config.yaml
n_kv_head: 1
head_dim: 64
d_mlp: 1024
norm_place: "pre"
norm_eps: 1e-05
rope_base: 10000.0
qk_norm: false
attn_scale: 0.125
tie_embeddings: true
init_std_up: 0.0432
lr: 0.0102
lr_mult_o: 2.0
grad_clip: 2.0
batch_tokens: 131072
train_tokens: 808000000
Each number is 200 + 40 x the weight over its row's rms, rounded and kept within 0 to 999. Layers, rows and columns count from 0. The size before them is the row's rms in percent of the matrix's.

# up: layer 9 MLP up, 1024x256, rms 0.113, rows 322-374, columns 0-63
# down: layer 9 MLP down (transposed), 1024x256, rms 0.0286, rows 322-373, columns 0-63
up322,102,162,235,204,162,204,199,196,207,212,190,228,204,173,228,176,197,129,239,245,178,187,203,189,208,289,222,237,158,168,172,216,210,167,223,278,275,254,181,224,197,264,196,212,174,236,216,213,128,269,250,189,209,246,164,195,281,176,217,149,250,212,217,242,250
down322,102,133,158,237,159,303,183,122,220,192,159,203,259,181,228,238,181,258,109,177,260,225,204,218,217,211,196,191,173,258,118,242,230,198,176,181,196,245,176,265,211,200,103,179,219,305,193,164,204,210,213,162,172,222,140,102,228,165,207,118,181,222,169,258,228
up323,100,229,211,150,239,179,217,221,225,216,217,145,159,199,208,260,132,163,210,219,268,237,202,175,178,181,212,172,184,189,202,177,180,198,164,284,104,178,202,218,188,134,260,250,212,200,172,194,258,227,144,135,213,175,198,192,173,228,283,302,146,162,167,162,152
down323,098,153,217,213,179,188,119,225,212,98,210,165,270,167,162,176,218,242,190,162,155,161,132,258,274,237,163,228,213,167,146,262,207,185,204,140,206,212,198,262,142,280,152,175,238,177,229,294,204,219,211,226,230,169,214,225,127,246,142,191,136,173,145,211,251
up324,112,214,172,177,220,159,218,227,147,191,180,224,140,237,160,166,177,202,228,132,184,199,225,227,240,162,166,255,159,190,246,211,176,227,242,209,178,207,217,182,187,224,229,172,169,204,192,275,171,242,122,234,165,225,207,156,127,174,142,149,239,141,279,184,213
down324,100,220,226,274,183,144,184,136,203,196,127,190,272,199,194,212,67,179,134,205,285,204,210,174,221,208,200,181,259,192,124,203,168,178,146,187,176,207,173,160,227,296,181,207,205,172,244,207,193,225,267,193,263,138,273,225,238,253,268,152,211,189,192,210,259
up325,093,255,155,157,222,215,169,171,217,202,257,178,141,93,298,196,224,116,257,208,197,205,122,197,204,218,212,199,206,197,173,127,256,219,153,255,214,177,202,215,206,146,161,252,109,120,209,163,135,184,205,211,159,192,232,204,195,178,261,224,178,201,175,202,199
down325,094,195,241,270,215,199,254,162,162,213,180,184,223,241,176,145,246,222,166,211,241,157,285,182,212,163,187,237,164,245,224,286,210,242,229,167,176,259,213,190,198,278,210,210,251,226,224,180,305,176,147,187,194,229,190,183,192,151,178,195,165,177,223,166,210
up326,097,173,266,204,242,97,200,219,184,196,202,176,197,159,149,163,203,246,206,163,195,234,277,187,185,120,166,277,244,240,232,163,206,206,179,257,165,187,256,190,247,191,250,149,206,251,222,186,191,188,131,185,153,180,174,160,211,111,162,206,176,224,254,151,171
down326,098,239,211,206,171,239,269,213,224,205,210,165,200,208,231,141,182,106,255,239,189,179,144,214,231,219,218,145,284,189,189,218,190,217,172,195,238,194,208,214,151,249,176,218,194,197,194,206,199,210,182,255,243,144,196,186,177,249,200,204,194,164,236,203,184
up327,104,161,170,142,206,195,229,264,232,182,168,82,204,239,142,174,186,158,207,168,159,185,131,130,184,232,217,229,146,298,199,278,280,186,164,199,174,186,251,216,178,249,252,219,169,227,295,202,207,208,288,204,193,185,165,196,251,183,257,177,143,188,215,215,241
down327,107,215,197,239,194,240,182,191,215,217,159,259,186,170,291,154,224,266,204,203,130,161,277,138,240,187,176,235,238,228,240,198,183,226,162,176,265,217,202,185,274,196,217,172,174,215,174,237,141,198,115,200,121,272,215,264,175,226,179,239,254,198,189,265,221
up328,102,162,155,153,258,256,172,194,124,158,228,186,176,191,251,202,223,208,176,264,198,235,242,142,153,139,306,200,249,223,219,125,203,181,178,260,151,159,230,151,248,259,193,180,179,245,202,201,211,266,159,177,265,207,181,219,209,207,172,188,123,225,159,135,189
down328,100,189,243,202,175,260,174,128,227,265,212,228,238,227,147,214,190,137,198,238,166,89,180,237,233,185,172,178,169,174,192,211,176,205,276,242,183,209,193,245,189,153,160,243,175,245,144,243,276,173,247,254,201,193,173,266,208,242,215,239,164,170,230,189,177
up329,102,237,169,201,281,242,215,281,170,252,244,242,98,170,154,242,253,154,224,154,139,208,146,161,228,250,154,197,201,248,183,220,156,266,214,228,227,248,167,213,131,235,274,199,188,238,199,134,215,230,186,199,194,102,243,227,184,215,221,186,241,151,165,248,183
down329,102,154,155,215,176,165,154,153,205,183,177,180,205,194,269,191,188,268,219,251,227,190,144,260,173,230,196,242,200,156,240,231,230,214,212,139,199,166,277,214,218,188,106,211,226,98,181,298,202,171,203,205,170,275,196,179,178,279,179,168,168,252,224,127,219
up330,101,199,198,218,182,270,149,265,228,246,249,173,195,219,188,137,191,187,218,257,269,171,190,152,213,194,208,210,259,193,288,174,204,165,209,207,196,157,193,216,263,241,213,205,259,153,240,173,173,214,224,195,129,253,227,204,221,172,203,154,177,189,204,258,169
down330,102,129,210,247,208,239,128,158,169,183,143,227,226,177,223,227,153,224,196,176,166,188,237,192,232,215,213,150,209,192,185,271,216,259,247,225,223,222,183,202,155,266,246,227,219,233,230,251,127,115,206,196,261,127,187,181,144,240,266,234,163,250,229,108,164
up331,093,109,227,237,180,204,198,191,218,168,154,222,191,262,163,206,124,168,153,210,213,143,171,255,164,163,214,236,233,190,230,218,224,155,232,249,210,176,172,172,223,199,169,149,172,239,176,192,235,158,223,165,254,307,250,256,193,236,197,192,190,159,180,191,255
down331,089,248,150,231,243,202,168,207,184,231,240,105,256,200,202,189,201,205,162,199,212,186,156,175,241,164,278,200,216,141,188,194,180,160,208,169,202,225,193,213,170,157,237,227,215,176,264,202,195,167,213,157,146,216,201,181,265,217,211,184,215,296,247,213,201
up332,105,129,157,161,135,151,170,219,181,215,116,226,220,180,225,223,178,239,199,257,242,193,225,134,133,153,172,202,123,193,220,159,168,230,218,97,268,193,301,169,222,160,183,215,224,146,188,197,212,195,197,240,165,164,242,188,241,228,129,235,200,145,108,222,268
down332,099,277,216,241,201,249,148,196,210,104,198,184,192,248,192,221,261,146,172,163,178,210,213,224,135,205,173,172,238,135,160,200,246,234,159,226,197,204,122,214,183,170,274,200,200,222,184,287,253,222,182,143,198,254,187,186,208,136,242,157,180,161,184,179,175
up333,104,191,114,185,202,151,195,171,203,213,251,71,223,177,154,178,182,208,145,212,275,183,169,154,253,207,243,253,200,172,209,215,219,160,221,202,243,189,229,194,180,187,161,240,133,186,135,157,240,243,185,197,223,163,233,232,230,223,219,130,202,221,245,189,198
down333,098,170,211,259,227,243,214,261,172,190,200,214,214,232,234,190,269,156,167,146,120,185,175,252,160,164,189,146,154,268,165,194,123,245,229,228,231,157,112,205,175,156,238,226,267,172,330,197,201,206,209,212,194,230,185,185,174,176,269,226,255,188,256,160,181
up334,097,248,150,205,153,185,172,200,205,164,215,171,191,261,191,246,173,279,228,218,171,240,158,188,213,165,201,168,207,232,205,283,205,191,221,225,170,161,243,239,213,206,258,111,169,205,276,207,232,206,175,144,242,275,206,215,145,176,133,223,223,185,133,184,246
down334,094,154,259,211,252,186,252,155,239,172,192,234,179,195,205,180,167,197,224,149,213,250,200,167,266,267,241,242,191,214,183,196,190,254,202,235,257,232,224,155,213,242,154,203,213,207,95,243,237,200,189,233,136,159,182,179,250,83,226,203,205,140,245,178,210
up335,098,196,198,160,199,236,182,179,187,279,232,155,201,178,221,232,125,263,195,208,182,127,173,231,210,186,221,158,178,205,211,262,222,204,205,199,199,250,177,186,167,164,103,186,228,188,274,202,298,209,183,187,225,203,221,227,132,167,167,213,198,185,277,198,147
down335,089,141,177,227,162,171,184,175,262,129,202,256,155,209,205,238,237,168,169,170,217,250,209,257,208,190,201,216,143,215,165,124,190,204,220,176,138,175,256,244,249,204,208,244,165,176,193,184,101,255,214,215,267,211,155,203,232,185,201,209,187,265,148,229,256
up336,101,246,244,182,196,140,269,167,224,195,224,250,224,186,191,124,212,218,243,237,235,244,162,176,155,189,248,226,222,246,240,191,200,217,131,227,244,222,189,183,233,207,203,178,206,172,224,146,242,149,225,189,123,188,323,240,114,208,179,235,198,181,162,147,155
down336,100,101,163,177,225,215,190,193,195,212,204,208,202,211,224,265,154,142,147,138,206,144,230,228,155,193,180,162,178,248,152,226,187,193,191,169,206,224,287,148,150,193,183,176,214,201,187,250,194,298,189,177,278,139,115,116,204,192,183,189,196,141,243,243,174
up337,099,243,258,253,184,209,301,138,182,144,170,273,196,230,210,170,181,200,157,75,211,163,231,106,216,199,216,249,176,235,195,271,204,232,201,203,228,211,129,174,211,187,223,178,182,218,224,172,176,177,108,232,218,202,256,275,181,289,188,159,286,155,224,238,162
down337,101,136,169,129,214,255,223,187,224,167,159,169,193,162,194,222,107,228,295,269,220,210,205,249,194,229,153,196,217,158,264,223,205,202,232,181,247,219,257,191,150,249,127,243,253,187,213,254,164,238,258,231,223,222,130,228,202,171,190,256,203,232,197,148,216
up338,103,197,206,179,167,134,200,200,207,262,185,244,215,167,256,219,183,232,201,173,176,176,168,204,186,188,263,228,151,220,221,241,179,233,188,181,236,178,252,220,244,195,149,167,158,251,235,230,193,248,204,229,183,241,171,212,193,214,206,206,153,198,174,217,257
down338,101,288,211,228,218,253,187,135,168,84,210,164,193,240,188,269,234,177,254,214,248,181,178,159,133,167,186,195,221,159,115,136,205,202,199,237,176,195,203,181,205,183,284,282,279,115,205,177,241,160,155,275,222,139,228,256,200,187,209,187,245,221,221,244,194
up339,096,273,213,163,226,240,160,224,252,182,211,173,295,198,173,274,115,212,173,176,189,250,164,172,222,177,254,147,241,187,216,198,179,244,183,265,212,211,256,186,190,198,237,182,190,239,248,151,203,180,177,129,205,264,266,122,204,207,148,173,169,235,263,244,171
down339,101,218,175,216,202,185,186,204,146,225,222,147,89,184,248,134,235,205,261,222,141,125,278,160,111,201,121,211,160,200,199,210,146,164,285,222,133,216,238,191,273,169,244,182,190,160,197,235,167,201,237,204,168,160,158,228,196,210,241,230,182,173,157,187,240
up340,100,129,239,198,154,56,221,186,165,233,177,246,226,219,188,190,151,221,196,240,180,212,176,195,154,194,214,206,306,194,211,162,215,217,143,211,210,153,242,288,216,173,117,198,232,221,283,166,148,231,169,112,223,197,243,153,227,195,288,132,195,313,163,155,162
down340,099,196,154,288,165,223,246,220,223,202,224,232,194,251,168,178,189,187,156,174,167,166,195,240,209,236,213,231,111,186,220,138,213,229,267,252,249,232,197,188,190,176,253,215,243,261,204,205,304,202,262,225,189,242,149,195,231,204,144,255,261,184,142,216,222
up341,103,243,228,214,165,192,188,196,191,202,194,252,243,146,104,149,145,145,239,222,160,283,154,192,174,177,295,198,221,165,144,244,241,157,126,166,154,165,222,174,200,126,127,232,206,259,196,181,198,221,172,254,218,200,215,176,145,159,229,155,203,272,154,261,177
down341,099,150,149,134,218,224,174,135,194,233,195,119,196,123,223,221,143,179,137,160,161,114,207,235,185,157,148,163,274,220,242,255,269,160,243,194,166,172,229,196,207,251,209,178,167,197,282,247,213,169,211,134,269,223,236,204,170,185,181,174,221,224,212,176,185
up342,098,222,149,214,170,166,184,228,191,216,197,194,166,232,266,205,178,223,214,182,172,137,174,199,214,186,199,196,229,177,279,281,253,221,158,199,207,173,253,206,172,128,226,202,241,203,253,214,208,208,195,309,221,210,172,217,256,164,192,212,181,217,254,107,169
down342,100,234,192,227,177,246,166,178,109,166,186,244,192,206,146,226,172,225,234,232,198,200,233,238,205,211,224,212,186,171,221,154,200,168,266,187,199,199,227,177,240,250,170,138,193,201,217,178,142,201,193,121,180,224,246,200,186,189,201,238,231,235,228,259,272
up343,100,159,173,252,245,163,157,212,274,136,178,241,171,189,253,207,238,187,206,228,234,264,248,203,160,227,136,215,161,219,185,178,209,183,235,214,165,221,130,203,252,170,218,268,224,141,174,207,223,158,291,190,163,141,194,173,199,212,295,144,191,135,247,242,246
down343,097,264,224,202,212,263,187,201,158,217,173,231,227,179,243,164,161,214,213,117,225,154,182,177,208,191,197,217,208,182,217,199,220,222,186,185,211,150,286,222,164,248,213,220,179,244,178,160,268,177,123,224,188,217,180,179,191,214,160,208,174,188,220,150,155
up344,096,155,251,210,200,172,205,241,152,193,185,163,149,251,294,223,171,266,125,209,189,176,192,209,200,198,157,190,163,176,196,203,162,99,193,198,234,142,233,200,194,229,187,218,190,129,168,239,232,223,195,143,243,186,212,191,231,227,215,178,219,168,212,225,190
down344,092,174,187,208,193,269,127,186,252,187,217,198,145,209,178,220,188,182,229,276,237,174,198,204,148,196,144,231,163,195,190,232,143,261,206,165,162,304,255,182,175,176,183,175,152,299,200,202,213,209,178,253,189,228,190,153,184,214,205,152,184,228,202,174,162
up345,099,142,191,176,128,195,223,262,209,198,247,268,269,213,159,204,183,227,225,264,218,196,224,234,164,168,160,218,239,215,143,210,247,249,144,184,217,302,230,213,222,179,158,250,241,170,128,220,232,170,174,204,244,194,126,175,245,127,203,183,178,220,209,293,125
down345,118,204,253,183,159,236,239,234,228,213,204,164,222,194,198,175,216,250,207,123,124,213,169,175,198,155,207,198,146,182,223,194,205,186,193,150,153,148,232,141,134,142,255,185,153,165,226,164,241,230,269,169,118,279,233,303,148,191,174,189,207,191,238,167,229
up346,103,219,179,200,158,242,235,193,198,203,178,191,155,224,215,174,230,134,187,174,220,126,220,192,247,193,229,221,185,145,138,199,190,163,183,212,276,246,193,157,205,174,199,221,114,207,208,253,196,131,145,126,157,157,231,169,182,154,203,119,212,154,223,245,181
down346,098,162,192,189,232,165,171,213,196,192,240,165,253,155,195,200,106,168,116,279,206,223,160,226,148,199,167,180,203,245,213,146,211,191,199,197,160,230,210,142,236,127,196,160,281,188,205,169,183,242,291,196,256,200,220,233,167,245,174,226,250,187,189,196,190
up347,109,213,251,233,171,186,177,252,183,240,220,221,155,254,216,241,141,152,180,176,180,173,178,172,158,177,197,174,179,247,224,235,195,125,142,149,290,236,267,185,202,185,159,227,185,170,207,185,227,215,260,238,185,177,173,222,151,188,149,286,196,94,276,212,170
down347,101,187,198,244,239,215,278,211,226,138,251,218,251,237,178,150,237,173,193,247,162,206,136,140,198,238,125,240,200,174,208,230,151,208,208,252,170,203,224,177,218,190,253,173,216,212,205,181,187,267,231,219,174,204,195,183,249,247,294,127,164,213,136,195,198
up348,103,204,198,247,268,189,202,214,220,198,191,246,200,231,174,171,223,263,207,307,252,227,228,124,148,237,219,251,148,159,229,177,167,245,241,273,266,202,187,133,186,166,193,262,222,172,237,262,231,259,200,205,154,110,249,155,162,153,269,221,173,143,175,199,159
down348,104,234,191,170,179,203,195,219,225,180,183,226,221,195,238,152,214,226,241,119,199,250,202,237,207,233,161,189,239,246,187,245,192,196,169,212,267,192,233,191,147,145,146,187,214,280,94,230,191,214,127,149,217,204,110,227,245,203,189,147,194,220,277,246,284
up349,100,197,164,196,82,203,239,253,225,161,222,232,189,212,181,188,209,218,202,145,186,291,175,220,171,214,215,226,200,189,184,204,208,225,202,238,198,191,178,189,230,216,291,178,142,197,255,243,258,245,170,214,213,248,293,190,192,232,199,146,195,168,200,175,248
down349,097,244,244,267,175,216,169,201,193,199,221,207,188,202,213,198,239,201,203,98,227,163,231,203,253,252,252,254,167,230,264,224,164,191,236,215,244,175,266,90,209,211,164,189,172,233,239,194,201,172,242,272,162,193,149,174,163,195,253,135,173,184,180,212,209
up350,103,250,163,223,246,146,184,269,260,160,269,286,159,257,193,206,201,236,182,184,205,208,193,181,245,140,200,212,234,204,229,235,223,159,219,208,126,269,205,191,240,203,158,191,172,213,138,219,182,206,126,257,219,223,147,73,261,229,165,210,169,199,126,225,222
down350,104,137,242,219,171,197,244,185,211,200,177,217,245,151,220,188,236,135,238,212,211,178,239,183,245,267,153,201,101,150,246,167,162,116,174,168,240,179,187,186,248,187,232,240,175,184,277,199,122,154,216,156,236,225,194,193,196,218,252,183,239,135,210,209,229
up351,102,194,238,160,89,180,259,176,165,157,157,166,209,180,218,212,115,151,207,199,279,259,210,281,196,292,124,209,158,198,237,183,200,127,176,312,218,238,235,169,156,276,235,166,206,229,140,210,176,191,246,181,281,235,206,208,260,232,161,194,186,271,227,215,155
down351,105,154,103,204,186,188,259,185,163,230,191,232,218,207,203,172,257,204,187,192,168,156,203,223,210,181,244,175,131,212,195,185,161,255,191,206,170,224,203,169,183,144,200,187,258,174,225,235,237,187,185,199,133,194,115,269,176,237,253,173,200,224,145,193,220
up352,102,168,205,179,161,262,182,269,227,202,194,202,154,212,170,191,159,241,201,144,154,231,160,195,156,177,246,162,155,323,185,187,184,143,195,206,209,183,153,178,227,206,273,167,235,208,250,142,235,196,185,148,201,192,208,137,213,144,245,163,175,219,119,246,97
down352,100,226,277,235,180,125,212,185,220,129,250,144,160,140,268,177,218,195,196,177,152,261,124,174,195,263,230,244,264,194,155,190,158,250,257,169,201,202,180,215,255,184,237,243,146,154,230,254,101,141,226,211,187,151,235,176,229,179,184,244,184,206,225,173,230
up353,105,159,263,256,193,131,197,172,162,150,188,134,220,238,148,306,173,238,257,169,225,161,224,170,219,140,210,193,221,171,126,164,168,216,252,210,219,172,186,201,223,203,101,259,208,180,215,241,262,158,185,175,188,228,208,178,205,197,192,190,236,179,287,140,223
down353,102,158,141,229,233,189,198,209,280,226,189,264,218,217,229,201,248,154,255,135,178,287,195,202,140,213,200,175,221,137,214,208,195,193,212,152,171,228,256,230,219,249,233,236,246,199,160,159,164,214,198,176,215,173,178,176,199,223,261,144,227,196,160,296,174
up354,095,104,208,164,224,203,200,222,174,146,217,256,133,214,242,274,249,172,215,188,201,267,200,207,220,111,109,193,199,197,175,170,244,172,247,207,155,193,173,246,156,183,191,210,273,179,225,198,186,156,300,173,224,199,242,233,115,162,184,269,212,145,152,179,216
down354,100,168,148,188,176,207,163,183,227,207,207,185,188,175,263,147,165,229,129,133,203,181,192,140,194,232,118,291,175,155,259,174,164,172,192,281,207,229,125,229,196,211,201,145,216,172,222,148,146,261,237,221,243,159,197,247,198,209,174,215,168,260,159,182,183
up355,095,228,176,205,187,223,249,100,262,278,190,201,154,177,184,174,149,140,220,191,158,246,232,199,179,169,196,217,124,124,205,203,207,142,234,177,279,258,179,244,198,226,262,219,185,227,211,230,165,241,212,232,176,241,172,150,199,210,240,181,226,194,184,205,156
down355,096,188,197,163,241,176,171,240,179,235,164,147,231,213,262,233,216,253,219,209,233,163,198,156,198,256,190,136,257,199,244,282,189,221,180,170,176,186,233,175,218,169,174,212,211,258,142,208,204,205,124,198,147,160,265,157,147,234,244,217,201,198,214,158,153
up356,102,142,204,168,303,176,259,136,195,181,218,173,248,195,194,210,260,192,195,195,221,306,144,216,209,209,147,151,194,166,158,257,224,104,184,264,199,250,185,322,180,271,234,230,160,227,238,156,231,220,212,223,237,208,156,252,285,191,163,190,230,147,212,183,212
down356,102,262,192,179,165,217,168,196,202,227,225,184,148,196,236,205,150,181,160,212,200,167,204,191,184,215,160,218,215,156,215,126,208,260,221,231,212,198,189,190,206,122,131,154,222,214,151,231,131,162,146,159,152,192,231,131,203,196,246,206,193,199,176,140,179
up357,101,189,201,200,208,271,152,182,256,183,174,191,250,207,170,150,185,190,210,187,202,201,171,158,214,199,227,245,152,175,250,221,160,189,150,268,195,208,197,233,216,192,225,185,195,160,111,161,280,258,137,120,234,188,243,223,241,232,225,202,202,206,221,239,254
down357,098,216,190,246,289,179,194,256,193,230,181,163,193,195,210,245,174,132,203,119,190,173,201,215,212,182,181,179,165,193,171,185,278,241,165,154,193,157,225,237,247,156,184,200,253,200,193,209,116,176,272,223,99,201,212,148,241,174,264,182,105,255,143,225,192
up358,098,114,234,205,175,239,181,207,146,219,273,243,178,228,254,282,254,237,165,192,162,292,238,245,234,164,213,163,207,149,197,184,175,243,220,201,187,185,195,199,224,122,271,170,143,279,156,196,168,211,209,202,167,177,175,327,170,158,208,262,227,163,159,163,107
down358,096,282,155,162,193,160,164,175,211,195,166,211,162,184,219,196,140,188,147,189,202,198,208,117,193,218,172,254,166,236,177,213,238,126,254,156,236,245,225,219,219,220,174,195,218,208,232,206,176,205,232,155,189,213,178,125,198,240,232,157,170,267,149,255,248
up359,102,196,218,220,153,198,159,129,215,149,195,203,237,186,300,229,215,265,203,187,280,251,220,233,219,242,199,118,146,185,196,223,153,258,219,105,174,252,195,226,228,199,206,232,159,175,232,195,174,122,200,251,236,136,161,177,132,190,165,192,213,262,197,198,241
down359,112,225,199,205,239,180,227,162,218,220,219,215,146,173,139,203,224,103,269,201,150,174,149,199,165,178,184,250,232,226,250,151,219,254,235,226,155,207,283,191,108,224,217,217,177,215,229,248,250,248,167,240,210,210,147,290,174,175,209,178,142,156,217,161,150
up360,101,151,152,222,278,200,179,230,276,195,125,263,215,151,195,136,155,185,278,184,243,172,251,128,208,133,202,183,239,172,213,238,199,192,114,249,184,191,152,209,233,157,187,219,207,194,170,171,147,166,161,235,214,188,135,193,215,225,178,131,218,154,242,149,210
down360,099,188,265,153,164,168,151,186,129,209,179,182,227,238,141,234,248,179,134,224,228,251,225,212,188,290,222,93,199,214,159,158,150,156,309,195,232,240,203,163,203,283,205,198,194,181,249,175,199,239,225,200,178,186,170,239,175,212,235,188,198,256,202,206,194
up361,096,188,176,200,236,237,224,155,225,130,182,252,202,201,176,197,175,200,168,193,232,192,196,193,181,256,284,282,321,228,169,150,216,208,190,212,253,181,285,194,171,150,217,256,259,136,224,123,142,229,128,212,190,253,211,204,175,167,166,260,218,161,241,222,163
down361,089,170,222,182,159,227,264,252,131,215,161,219,186,204,219,215,189,220,267,154,202,188,187,196,175,146,145,118,169,189,253,164,243,170,190,220,102,249,155,187,258,305,182,110,179,234,226,227,343,175,283,232,287,237,188,239,224,192,224,236,243,152,185,171,200
up362,096,197,206,179,220,181,205,199,186,173,222,218,193,208,240,195,139,202,116,184,173,131,257,179,203,143,181,102,165,254,183,163,223,186,123,208,201,211,241,147,213,185,166,176,173,180,217,181,153,177,126,269,187,145,230,200,112,267,143,162,252,250,254,201,213
down362,093,232,204,175,232,206,181,133,189,278,145,227,207,208,209,242,254,173,209,273,183,237,170,226,180,208,227,244,220,211,246,267,134,182,183,191,160,234,168,225,190,204,174,261,209,181,182,252,193,298,243,238,179,218,195,167,249,169,218,237,177,202,191,243,192
up363,096,221,177,137,124,143,257,227,228,215,198,192,224,201,267,187,112,300,206,255,264,78,266,192,196,180,211,234,155,195,256,153,148,160,199,178,234,194,220,236,222,151,209,232,249,209,202,195,83,232,138,214,177,160,213,239,204,264,224,217,219,132,194,182,224
down363,099,249,182,234,240,190,145,192,162,246,219,211,203,153,149,165,255,139,264,264,150,201,182,175,208,166,185,208,239,264,246,289,245,285,188,204,230,217,214,203,181,161,198,226,211,176,116,243,281,167,213,196,169,199,202,153,213,131,165,230,204,210,117,219,163
up364,108,239,205,213,204,189,245,252,237,236,149,132,188,135,244,199,193,218,233,196,144,125,110,196,181,184,179,248,186,216,209,189,104,164,274,157,259,276,147,204,177,141,177,217,248,189,188,268,170,184,179,236,181,170,212,239,155,199,202,244,207,157,233,206,272
down364,107,168,208,170,230,235,241,241,232,205,225,310,239,214,254,186,187,196,230,177,202,271,242,202,224,190,179,148,223,158,128,219,190,208,237,209,233,182,193,177,220,129,206,192,156,213,260,64,138,141,181,216,209,234,208,217,240,234,255,167,195,171,145,167,206
up365,102,292,165,168,203,245,172,189,184,161,163,245,144,176,177,91,195,166,234,152,259,246,213,184,197,234,293,163,153,184,147,136,174,143,141,266,193,201,197,178,214,131,189,186,194,175,161,189,247,251,188,237,206,199,234,183,232,166,227,225,189,158,226,185,261
down365,095,211,225,234,196,114,212,189,194,224,235,91,236,158,282,277,252,203,162,251,209,130,186,199,186,179,140,212,219,159,247,201,197,235,267,142,189,195,211,211,200,199,276,243,178,216,170,155,178,206,191,243,196,219,172,249,217,199,163,193,221,188,159,214,137
up366,103,209,237,171,271,243,201,249,212,167,165,170,256,259,129,207,160,191,197,81,154,164,207,219,225,211,191,220,161,246,186,193,168,260,206,238,231,187,163,177,297,215,109,254,272,206,203,232,193,149,209,203,152,220,247,185,188,183,260,212,245,144,217,242,203
down366,102,210,168,244,179,175,220,170,225,168,195,259,199,214,186,211,235,230,174,224,263,178,215,149,186,225,150,168,160,177,150,255,127,179,187,247,159,230,242,221,106,209,266,175,189,197,218,169,174,191,198,224,301,165,189,217,262,238,174,162,243,206,223,284,272
up367,099,197,227,248,197,176,206,211,242,176,153,195,154,103,229,154,234,245,229,226,207,203,151,215,224,222,166,224,257,149,177,125,222,156,256,154,201,165,180,213,168,247,266,263,171,141,177,295,117,245,145,178,156,169,246,145,199,234,140,223,215,123,203,191,153
down367,097,185,189,216,141,155,181,203,164,123,170,244,206,274,252,244,197,237,221,190,186,155,184,228,173,224,165,205,140,268,254,201,185,231,214,193,197,254,266,179,196,190,218,258,223,218,196,181,205,286,229,232,251,216,120,242,197,104,225,111,287,266,184,278,175
up368,104,267,250,217,157,164,237,167,72,211,222,191,162,168,168,170,197,212,172,166,158,187,134,216,247,170,199,153,245,291,146,224,210,210,189,283,193,189,250,201,159,203,250,248,233,200,198,245,177,247,129,142,135,187,234,135,209,174,209,274,198,202,192,216,167
down368,094,236,191,204,250,212,239,268,251,190,106,174,193,265,233,200,217,218,184,211,169,238,337,214,169,224,175,202,155,149,284,150,207,200,222,131,235,200,174,200,254,214,199,170,180,256,182,203,215,173,286,226,282,191,164,286,203,191,162,98,176,242,184,167,240
up369,102,206,247,240,213,163,265,251,174,232,180,211,222,193,249,186,189,151,143,210,100,281,168,145,247,168,257,187,190,184,184,176,128,197,163,191,253,210,261,131,183,208,184,303,239,156,264,223,192,198,110,237,331,167,193,159,182,288,164,260,208,208,149,171,196
down369,105,191,199,215,209,198,175,194,197,141,211,200,253,158,129,162,220,273,210,252,201,193,188,192,183,226,103,249,269,202,237,168,256,208,244,201,181,208,186,207,202,165,192,156,202,199,215,163,228,199,210,239,194,261,266,173,173,192,201,208,208,186,227,251,211
up370,100,226,155,228,228,145,200,142,248,173,229,204,157,204,163,104,190,220,231,161,168,233,228,213,212,197,257,167,178,210,177,204,187,162,210,169,177,206,174,225,219,186,165,127,246,178,237,277,249,198,190,184,253,253,223,212,233,144,166,166,252,133,234,210,250
down370,100,174,250,259,148,148,214,163,224,246,231,214,214,187,210,182,173,222,224,141,173,253,197,207,150,200,206,163,135,136,238,225,203,236,190,224,253,235,180,224,231,243,176,168,83,186,208,180,168,155,170,259,215,202,217,153,146,226,255,283,216,196,209,124,163
up371,095,202,169,243,266,221,142,265,152,248,227,223,255,149,194,261,92,169,239,193,246,185,189,203,232,172,227,147,177,168,190,206,278,152,176,261,188,180,265,241,267,139,221,240,166,261,153,131,215,256,167,149,208,158,156,256,226,222,195,152,197,106,173,276,227
down371,098,180,188,183,162,162,149,230,153,198,228,172,169,208,255,218,224,207,283,209,180,225,171,167,111,236,224,208,215,218,173,79,209,267,190,190,150,163,204,215,132,149,208,129,205,107,144,249,201,169,220,180,193,167,224,227,283,115,212,189,199,199,221,187,251
up372,103,225,227,249,116,167,226,249,136,170,204,263,220,196,227,155,199,191,220,182,164,188,170,186,252,226,249,181,261,244,169,155,201,200,191,156,188,160,212,170,199,196,183,225,262,176,183,170,219,269,206,218,188,264,191,197,161,195,223,214,225,106,166,313,219
down372,100,180,224,122,304,249,214,231,233,220,183,190,154,190,162,219,253,210,170,222,245,175,193,179,109,223,189,182,188,153,228,182,175,219,227,227,249,213,156,197,195,209,299,240,166,232,291,224,193,145,265,164,180,137,217,207,268,231,159,184,202,240,149,129,205
up373,108,205,175,163,118,269,217,260,247,246,115,208,167,186,193,243,224,159,186,201,200,160,174,151,204,183,180,180,198,177,158,279,255,253,198,123,222,212,178,203,220,223,200,276,205,162,191,217,169,175,157,172,168,175,249,234,172,230,155,236,157,221,163,187,187
down373,095,188,175,171,312,126,161,185,196,186,151,187,211,202,171,203,211,279,129,181,176,240,213,223,194,177,229,151,286,163,203,151,170,139,243,219,200,171,165,192,288,108,134,194,133,257,121,182,207,242,184,252,164,268,208,182,205,186,182,157,208,200,219,167,208
up374,098,221,177,94,225,194,134,136,193,221,178,249,183,158,171,222,187,182,171,204,214,183,152,245,200,224,192,226,177,213,154,151,233,206,230,180,140,195,257,221,209,285,189,127,222,229,150,218,205,225,177,179,240,232,243,172,203,196,148,191,149,232,216,187,187